python train.py --d_model=320 --norm_place="pre" --parallel_block=false --init="normal" --init_std_down=0.00306 --beta2=0.95 --decay_fraction=0.757 --batch_tokens=65536 --doc_mask=true --train_tokens=475300000 --dataset="wikipedia_en"
Each number is 128 + 32 x the weight over its row's rms, rounded and kept within 0 to 255. Layers, rows and columns count from 0. The size above them is the row's rms in percent of the matrix's.

# layer 3 MLP up, 1280x320, rms 0.0668, rows 544-564, columns 128-191
size [ 94  99  92  95 105  99 104 106 102  99  93  89  94  99 101 113  97  92  95 109  92]
[[153 108 117 133 193 112 106 121  91 136 175 153 115  50 137 102 152 131 159 126 156  81  99 106 113 114 147 119 131 159 133 193 110 101  92  81 104 125  95 155 117 147 115 125 126 135 174 133 223 131 138  89 162  91 170  99 107  81 122 124  76 182 129 115]
 [117  77 113  94  83 133  77 140  84 166 104 169 120 123 104 107 136  96 154 135  99 147 113  82 109 110 133  66 129 122 119 130 164 151 110  83 126 171 106 131 144 178 161  80 132 144  79 129 164 171 190 167 154 108 197 139 119  95 169 122  92 151 124 133]
 [199 165 168 109 112 142 156  96 154 109 144 112 143  66 147 149 129 133 144 139 138  57 158 174 147 103  88 148 144 129 128 167 125 127 125 109 109 138 135 147 111 126 110  86 130 127 129 124 143 170 136 116  55 124 156 112 140 159 151 109  98 218 161 177]
 [116 204 110 126  80  73 148 115 157 176 127 115 127 135  88 111 183 163  82 163  92  86 143 194 118 152  64 132 123  94 208 139 115 160 167 167 118  41  62 100 103 141 177 113 144  99 149 153 114 109 112 147 171 116 117 126 130  93 139 115 103 139 147 150]
 [222 155 124  98 119 108  87 142 155 134  75 105  88 100 134 118 172  77 141 147 144 174 197  65 115 139 142 104  87 135 169 137 137  99 128 122 126 129 154 119 131 171 119 182 129  52 152 170 177 190 176  99 153 128 117 103 105  93 150 125 164 128 135 123]
 [176 152 127 167 140 114 134 117 116 118 129 149 140  76 134 175 167 107 143 168 166 116 127  95 100 133 139 184 164 135 132  89  77 178 163 153 180  95 140  79 108 121  96  81 133 120 130 161 109  92 128 135  96  54 168 118 152 147 131  98 112 172 130 154]
 [205 176 149 129 101  90 130 179  65 155 112  93  90 135 126 128 110 140 148 137 196 120 140 145 106 151 117 105 135 112 180  94 107 163 108 106 118  72 139 134  92 164 151 124 150 100 135 151  94 131 128 130 157 111 118 107 145 125  86 113 151 107 163 184]
 [169 149  89 133 130  81 163 117 112 164 164 129 103 126  94 161 158 180  82 157 160  71 160 140 109 130 132  99 140 132 163 125 162 174 173 172 170 108 144 133  89 176 153 150 190 148 153 167 174 177 178 182 162 101 135 109 107 116 173 106  76 151 174 158]
 [140 158 145  85 184 126 162 140 126 172  85 164 157 134 134 104 126 155 118 115 153 101 120 177 126  93 128 125 173 113 200 146  83 166 121 149  73  93  83 140  99 125 210 118 165 135 149 136 144  76 111 114 189  88  92 109 105 143 123 138 124  82 124 153]
 [216 186 141 146  98 130 146 123 104 137 106 126 117 100 140 144 156 168 111 170 163 125 157 132  85  59 129  93 153 131 141 104  97 138 133 163 144 106 176 118 103 160 130 149 118  58 120 149 177 132 211 151 151  97 165  69  92 112 146 111 164 126 168 157]
 [111 108 133 131 121 101 161 155 111 161  81 104 103 121 164 141 120 116 117  82 114 169 118 116  94  97  96 118 190 125 151 164 120  72 106 151  93 102 100 145 157 170 186 109 176  94 124 148 114 108 137  97 111 137 130 121  82 155 148 114 129  90 103 141]
 [180 205 150 136 145  72  97 123 176 171 180 111  96  93 117 174 134 105 146 142 134 142 153 134 115  81 126 172 113 129 150 120 155 135 155 129 156 111 122 148 110 176 143  96 128  83 160 154 168 144 189 104 187  98 106 101 124 114 130 110  75 204 158  97]
 [157 158  99 132  83 110 172 142 130 136 154 106 149  81 118 167 142 136 131 154 149  75 149 141  54 113  61 150 139  97 149 119 111 154 150 131 170 114  94 123 119 142 156 119 157  95 115 121 125 146 125 148  87  52 164  90 107 104 127 113  76 150 168 164]
 [161 158 140 148 128  92 100 118 106 145 126  53 117  81 124 123 141 126 126 127 127 148 178 101 112 113  86  90  94 103 128 125 125 115 175 176 139 107 183  86 101 178 130 157 157 103 169 131 157 113 126 154 106 116 123 101 111 153 113 106 135 152 115 163]
 [136 206 119 171 117  85 143 137 107 187 146 195 111 140  51 166 151 147 146 215 164 102 120  95  86 125  85 125 118 129 155  92 138 126 100 179 155 110  99  92 117 141 162 151 105 108 142 127 118 105 141 147  63  98 129  54  25 127 139  97  81 157 125 181]
 [163 122 127 109 171  84 111 108 136 146 135 118 169  87 119 169 116  97 168 180 187 146 145 168 155 100 138 151 158  73 183 130  94  94 135 159 101  94 135 169 117 112  92 150 152 113 121 118 128 157 196 118 127 157  85 118 131 223  83 118 124  90 166 146]
 [143 150 152 145 137  81 119 130 155 155 122 107 156 140 102 161 115 122 138 245  98 114 150 110 110 108 155 122 121 167 118 116 114 117 149 148 162  98 121 107 106 123 148 147 122  87 127 182 172 145 113 152 125 150 156 109 105 122 124  91 133 141 142 164]
 [165 124 132 167 188  90 158 143 179 155  97 111 151  96 134 136  63 142 221 118 153 109 174 116 134 119 105 101 103 139 106 112 118 169 151 106  99 124 121 124 134 165 118 102 138 134  93 114  70 129 211 132  96 117 111  86 145 156 139 121 144 209 112 152]
 [140  85 142 145  97 150 119 102  65 183 145 155  81 145 101 186 120 108 127 139  51  82 160  90  92 128 128  58 138 149 105 121 134 114  81 169 129 188 127 138  80 136 124 145 133 121 104 106 182 158 147 156 153 103 114 127 100  82 169 102 123 125 125 136]
 [155 132 169 163 111  87 135 131 141 148 125 152 114 150 169 140  99 162 189 110 112  44 165 189  95 113 152 128 126 102 153 179 123 151 153 132 148 152 124  81 111 159 154  38 169 142 119 135 117  62 107  96  98 135 122  69 103  94 119  88 115 175 141 162]
 [141 121 148 127  69  98 101 132 145 146 127 104 175 106 132 193 187 117 132  99 183 139 140  99  60 116 111 176 163 109 137  94 126 197 190 154 146 140 135 117 112 136 134  69 164  84 140 181 126 143 115 136 122  80 110 109 119 133 143  92 106 138 154 110]]